python train.py --num_attention_heads=2 --intermediate_size=448 --norm_place="pre" --rope_theta=10000.0 --rope_fraction=1.0 --attn_scale=0.125 --bias="none" --tie_word_embeddings=false --parallel_block=false --init="trunc" --init_std_o=0.0483 --weight_decay=0.0 --lr_head=0.00621 --max_seq_len=512 --train_tokens=150200000
Each number is 200 + 40 x the weight over the matrix's rms, rounded and kept within 0 to 999. Layers, rows and columns count from 0.

# layer 4 MLP gate, 448x160, rms 0.0563, rows 361-374, columns 80-159
186,198,216,201,191,232,216,234,240,226,254,199,75,141,212,156,259,114,218,224,226,203,250,221,179,199,138,125,236,261,187,232,228,203,205,168,225,182,203,187,224,140,197,167,213,201,250,202,246,175,146,207,193,252,202,227,134,206,245,248,171,234,207,205,212,218,200,248,210,208,236,225,275,273,111,192,143,155,282,166
199,227,148,135,253,188,205,237,174,200,227,264,273,202,233,249,226,203,185,268,204,177,134,153,132,208,204,274,213,199,229,210,213,240,180,206,155,158,219,180,247,236,180,238,177,156,180,131,139,263,167,271,73,218,178,215,188,202,195,272,273,229,232,235,164,205,184,224,197,165,149,274,228,218,188,256,179,193,207,254
160,157,107,238,133,208,148,194,248,284,201,189,198,152,184,241,233,223,216,265,150,229,191,278,201,164,156,246,129,174,266,139,174,198,176,153,218,92,262,176,237,159,175,138,162,189,232,226,130,221,185,150,271,205,177,257,197,101,200,196,240,98,200,162,159,229,239,231,249,253,183,265,129,229,204,232,142,220,220,232
242,237,230,107,261,223,255,208,160,202,230,150,181,251,141,176,140,173,199,155,210,220,148,225,180,201,186,188,227,183,142,179,251,214,274,186,246,238,230,160,260,173,232,195,219,214,218,184,200,113,163,246,251,191,183,142,197,269,238,181,175,182,195,220,163,163,171,224,130,158,183,236,221,277,255,266,247,132,288,205
345,115,164,135,250,228,227,200,224,241,280,198,183,167,159,231,205,181,203,157,178,176,229,176,130,222,118,194,181,175,238,198,171,154,186,150,200,265,197,199,248,222,230,251,158,189,154,177,207,265,212,160,234,207,140,135,209,204,202,161,226,153,194,220,150,262,189,162,175,291,166,237,223,179,168,205,215,175,251,220
146,187,268,163,230,184,143,171,225,209,193,198,206,200,250,195,118,225,241,186,204,230,250,182,269,211,284,214,215,172,186,182,234,197,176,157,191,190,131,205,242,191,195,141,200,191,224,206,231,220,190,201,164,183,245,120,211,211,260,229,170,226,201,193,193,270,188,173,217,176,165,202,242,265,213,204,281,206,199,266
125,157,139,216,208,213,251,220,170,228,191,163,309,232,176,267,132,230,157,234,236,246,275,181,180,184,300,200,176,217,187,158,199,219,221,230,186,115,221,252,268,184,222,180,274,181,219,153,257,249,158,225,250,225,131,135,177,215,212,120,174,217,203,126,208,170,191,158,182,208,296,199,249,169,140,172,264,229,246,163
255,257,154,201,180,195,212,195,164,111,208,148,223,157,206,255,126,162,195,209,213,194,257,205,152,315,166,168,134,201,209,276,215,203,306,189,169,230,174,290,154,219,228,205,267,234,158,165,168,264,289,186,218,105,193,177,219,185,209,148,191,169,246,173,176,133,179,199,216,200,256,216,185,196,170,192,136,252,185,210
205,244,211,245,211,176,145,154,272,219,186,244,197,204,165,180,201,179,258,257,248,214,218,150,174,166,232,204,246,253,155,197,184,198,174,169,170,156,220,209,213,293,149,238,179,266,128,158,233,230,177,204,236,208,178,210,115,265,150,151,194,144,228,227,162,193,133,158,125,129,252,190,175,147,248,152,156,217,173,223
204,202,199,236,206,207,190,215,238,207,221,136,208,133,172,161,201,265,156,141,212,144,237,154,231,166,199,146,167,171,214,194,156,132,192,196,241,220,112,133,198,209,190,171,208,260,182,152,196,163,157,188,231,208,227,241,168,110,226,122,191,191,196,209,289,258,96,187,289,239,177,276,169,199,239,177,201,190,254,164
170,231,223,167,198,205,230,196,193,196,211,245,172,236,252,251,169,129,141,261,136,236,128,174,286,200,223,185,179,210,240,194,257,225,272,199,190,206,232,224,175,172,214,321,276,204,178,186,164,242,156,207,233,182,164,172,280,202,169,232,246,236,142,144,168,177,238,188,266,249,188,255,293,199,184,224,130,201,276,171
219,153,187,154,203,190,169,208,212,135,291,175,180,94,151,168,179,168,224,214,275,154,198,184,232,173,186,182,205,245,221,132,139,148,168,153,230,178,169,223,195,129,195,154,160,216,199,210,134,236,219,167,280,192,276,198,188,127,127,144,179,148,221,245,220,216,271,141,277,272,253,191,139,238,185,178,215,272,210,216
231,223,203,226,196,102,252,202,232,184,173,195,149,173,125,198,264,225,183,157,221,230,181,203,121,254,227,220,209,288,209,176,200,163,149,230,272,175,216,220,277,204,192,235,147,178,187,228,156,124,258,243,209,308,290,248,210,190,217,96,241,189,215,217,241,148,223,208,157,156,148,215,148,237,189,157,211,207,200,167
228,264,204,220,199,240,144,239,146,213,271,264,99,206,203,173,203,171,198,230,239,263,244,204,246,229,233,198,208,203,264,181,176,204,125,284,156,179,193,173,132,210,237,296,287,265,182,218,305,193,243,169,156,218,148,235,135,248,241,227,198,292,228,181,229,193,172,208,167,207,195,209,209,144,171,237,263,209,193,197
# layer 4 MLP up, 448x160, rms 0.0549, rows 361-374, columns 80-159
201,207,194,129,263,223,219,218,241,169,199,268,132,166,173,237,165,268,306,185,185,225,260,172,211,207,154,186,206,171,210,247,178,210,263,223,229,209,255,165,191,144,150,218,180,223,180,251,100,171,225,252,279,179,122,247,201,275,200,176,210,232,213,185,174,193,252,198,159,222,231,159,233,207,181,237,160,214,222,162
198,172,257,188,201,111,144,213,214,209,243,208,155,179,182,144,218,238,216,136,152,191,273,232,306,217,155,218,167,126,266,184,271,169,256,178,197,230,220,230,125,227,212,150,166,191,243,249,257,207,253,168,216,131,166,157,207,195,227,224,224,147,204,191,176,218,208,252,192,181,230,178,266,203,271,143,255,179,228,197
156,178,179,138,114,189,264,195,176,208,177,174,251,207,223,243,232,120,283,206,188,161,257,265,147,208,228,227,165,108,157,251,201,207,237,172,216,244,146,171,182,252,204,183,198,185,171,222,205,200,233,120,160,186,254,188,204,209,257,241,235,257,237,275,245,168,222,264,184,222,180,212,182,179,258,212,181,222,208,174
255,216,224,258,251,195,204,170,260,189,211,122,221,293,248,147,166,296,154,153,152,222,255,228,220,282,257,222,196,143,182,186,237,199,189,251,218,215,152,116,265,212,176,238,279,234,240,189,218,224,122,181,208,163,221,162,179,151,158,195,118,124,226,70,162,153,235,215,258,205,188,235,213,201,203,230,160,209,193,219
241,155,131,287,207,215,296,161,198,203,253,234,239,230,206,196,148,197,156,192,231,245,154,186,148,169,176,201,165,170,185,192,211,186,145,170,215,207,246,185,129,209,200,247,179,207,182,122,205,179,177,196,247,171,211,144,292,264,169,185,177,224,213,190,195,190,154,215,190,155,148,297,233,215,194,244,184,231,125,197
191,208,175,163,233,174,185,169,206,121,187,196,285,254,136,216,157,149,161,96,182,130,219,174,226,183,201,205,176,278,226,213,282,189,109,280,216,238,212,193,171,204,260,232,271,277,183,194,162,264,205,227,222,189,250,217,264,186,220,152,216,193,227,152,202,226,200,224,210,133,194,205,144,168,119,159,222,181,204,180
174,160,180,223,126,244,212,187,209,193,214,255,202,148,240,158,218,175,211,160,267,211,286,211,238,144,276,263,200,250,234,197,162,167,183,191,182,138,170,186,261,163,217,157,191,142,187,177,260,211,224,219,157,154,87,189,158,157,268,171,215,194,214,213,203,232,184,135,202,228,269,251,225,232,245,150,179,223,201,231
263,145,217,103,129,232,203,191,173,227,299,210,253,191,186,225,214,261,198,247,225,198,174,225,228,153,182,145,198,199,117,220,129,178,143,194,244,207,146,182,143,249,193,161,175,153,214,238,251,158,152,219,113,250,145,231,228,189,155,222,223,212,154,197,233,207,254,114,236,202,90,205,237,169,320,256,187,231,238,186
282,210,230,148,177,214,263,249,171,228,159,187,120,176,240,188,145,149,236,143,93,168,187,265,226,253,216,179,198,215,149,245,126,203,186,181,168,200,227,216,181,124,148,127,243,247,267,176,171,298,179,192,252,232,266,223,176,159,257,185,184,193,188,155,237,191,180,176,168,194,280,202,155,188,210,205,207,167,260,245
178,209,194,79,182,122,180,115,273,212,297,244,188,191,95,121,189,184,195,145,230,213,137,175,172,257,219,135,211,226,236,213,214,221,161,140,190,173,227,180,173,216,216,152,215,158,223,208,198,233,225,220,166,138,167,224,267,200,220,157,217,189,170,220,219,212,179,199,203,143,193,221,140,219,205,219,283,218,155,143
255,219,136,267,189,160,127,206,72,232,237,192,154,253,213,237,160,235,154,168,178,159,251,170,135,245,205,203,249,188,281,98,173,152,199,182,199,176,228,231,224,206,210,130,279,197,221,196,185,201,243,167,165,149,168,209,241,240,178,177,191,283,208,172,183,148,235,227,154,272,199,273,200,213,217,243,205,135,275,161
154,180,156,205,136,215,142,227,253,216,146,191,251,81,168,261,199,191,209,115,232,198,204,193,255,177,189,252,223,245,254,168,184,158,150,185,156,169,295,148,275,203,243,229,199,231,240,142,212,162,220,222,272,193,136,186,216,252,217,140,194,192,203,197,189,206,218,180,196,240,169,289,199,229,195,219,216,127,152,84
219,166,190,254,254,229,196,187,213,207,232,163,207,233,183,167,138,233,170,228,221,156,187,188,264,252,156,205,168,169,157,236,180,161,158,219,184,213,170,255,200,231,146,173,222,163,209,160,296,214,91,216,242,145,175,236,165,128,143,118,172,220,174,198,216,225,187,201,166,250,199,248,236,165,347,192,229,185,242,171
216,212,202,227,229,224,215,166,225,264,205,189,280,278,163,164,226,211,122,134,139,208,132,238,198,247,162,143,159,210,218,125,257,141,119,204,181,150,131,148,242,198,225,288,233,210,235,185,154,214,212,190,198,148,175,257,158,259,221,185,203,217,240,193,214,163,194,213,163,167,218,178,198,137,241,230,220,159,185,236
# layer 4 MLP down (transposed), 448x160, rms 0.0556, rows 361-373, columns 80-159
104,170,225,160,245,201,257,198,281,152,265,226,161,212,119,223,216,181,247,248,188,202,173,133,234,256,187,147,188,175,183,161,263,144,228,156,263,174,158,174,201,152,238,190,259,222,263,176,177,235,237,251,243,268,188,240,184,207,223,251,186,228,216,237,153,195,233,234,226,191,139,127,133,265,147,258,169,179,200,197
189,268,170,272,279,154,155,228,227,208,276,209,195,244,281,326,192,194,216,183,195,169,188,205,261,105,158,182,164,243,226,192,187,213,182,282,185,207,240,272,245,155,168,179,182,217,179,179,138,168,219,262,165,244,189,254,179,132,177,231,234,176,282,243,241,166,191,204,207,194,197,279,211,226,233,215,204,155,140,277
227,244,246,241,187,213,232,205,200,249,120,148,206,247,181,203,221,258,146,168,241,122,200,159,215,194,201,167,218,222,160,197,161,149,228,178,182,296,264,241,168,242,192,132,225,270,178,246,147,184,142,227,181,220,191,220,205,162,195,199,106,224,232,222,166,135,191,268,208,171,190,232,282,203,246,224,229,195,184,124
178,242,129,214,257,203,224,217,160,194,142,154,208,182,206,249,95,227,165,187,246,190,284,208,257,164,204,221,236,189,234,173,176,189,207,202,222,148,173,213,216,225,228,135,279,140,165,307,196,179,198,240,279,207,229,142,177,203,153,216,203,278,172,261,190,232,239,219,145,150,162,219,253,167,147,174,263,242,207,225
259,154,239,196,202,287,283,123,229,209,213,215,183,164,275,218,139,155,229,207,234,232,257,228,215,228,205,203,154,218,172,166,242,250,206,162,185,216,193,256,216,226,183,186,218,184,209,177,224,117,293,213,194,201,177,164,278,166,205,190,195,282,191,192,180,168,127,200,197,190,165,165,265,168,210,253,173,179,275,218
145,227,248,178,244,210,313,255,223,257,193,126,268,208,184,158,187,211,226,267,208,227,193,218,223,208,241,129,257,175,230,196,245,212,221,267,246,213,160,182,171,159,188,194,186,252,158,212,219,280,213,254,185,208,221,189,192,237,224,216,197,118,142,179,208,194,241,220,183,169,187,204,177,121,198,246,177,251,183,190
147,264,215,171,166,229,293,159,172,250,238,179,231,225,202,187,172,128,220,133,225,235,228,235,234,214,252,297,204,252,201,93,220,192,169,247,203,96,192,200,137,115,224,182,228,187,174,140,206,180,168,234,273,100,227,157,239,171,257,241,278,183,166,158,235,116,209,195,183,276,252,171,193,257,202,185,186,177,202,185
257,223,237,125,121,183,211,237,237,152,262,239,243,255,256,231,218,231,134,225,237,166,273,177,209,201,296,220,205,199,193,198,223,138,87,224,206,98,204,186,217,138,250,212,206,243,180,174,218,132,202,179,133,246,165,170,232,202,246,187,210,269,240,166,166,279,223,184,205,188,132,153,133,135,264,267,238,153,222,180
237,166,208,133,142,211,232,214,112,228,191,163,187,216,246,241,313,163,192,175,152,188,213,247,214,152,227,138,163,256,231,211,168,215,147,170,163,212,211,226,205,282,115,168,197,229,271,170,92,275,211,216,196,289,231,186,145,194,154,219,197,168,174,172,149,201,176,201,247,264,224,192,92,194,278,151,211,175,199,178
125,114,177,178,186,88,204,79,218,201,244,186,195,273,197,150,150,137,284,194,217,181,119,178,183,190,279,178,147,227,249,199,207,180,201,209,201,244,210,208,203,119,147,234,184,204,230,138,238,185,211,174,226,193,193,181,258,201,157,179,256,175,188,190,172,200,229,204,210,247,209,213,163,209,207,235,231,235,272,198
208,198,167,220,228,150,162,181,202,176,187,136,236,223,173,178,146,264,237,209,290,137,234,195,150,149,134,134,216,163,206,179,184,177,157,254,247,128,119,231,219,151,191,113,185,189,198,158,253,231,253,232,143,281,225,202,152,211,195,228,218,210,235,215,188,231,251,184,175,129,181,160,136,238,219,136,258,131,198,225
231,172,219,153,184,229,162,245,154,201,146,250,190,109,225,212,137,201,222,179,162,194,224,174,260,251,216,238,177,227,234,212,269,209,143,228,266,230,234,197,271,270,241,192,162,240,226,153,200,192,149,218,202,133,160,269,272,231,253,192,181,180,200,225,81,171,219,149,236,182,259,200,218,232,204,213,246,136,238,210
202,220,208,188,227,143,224,247,186,227,217,179,240,165,251,181,215,190,240,264,192,177,184,231,173,222,138,210,250,140,262,247,225,245,166,232,165,163,144,277,228,233,238,198,167,224,183,235,211,202,132,255,186,182,225,178,241,197,192,152,255,221,272,178,238,118,204,269,288,221,167,150,225,181,186,138,127,216,246,184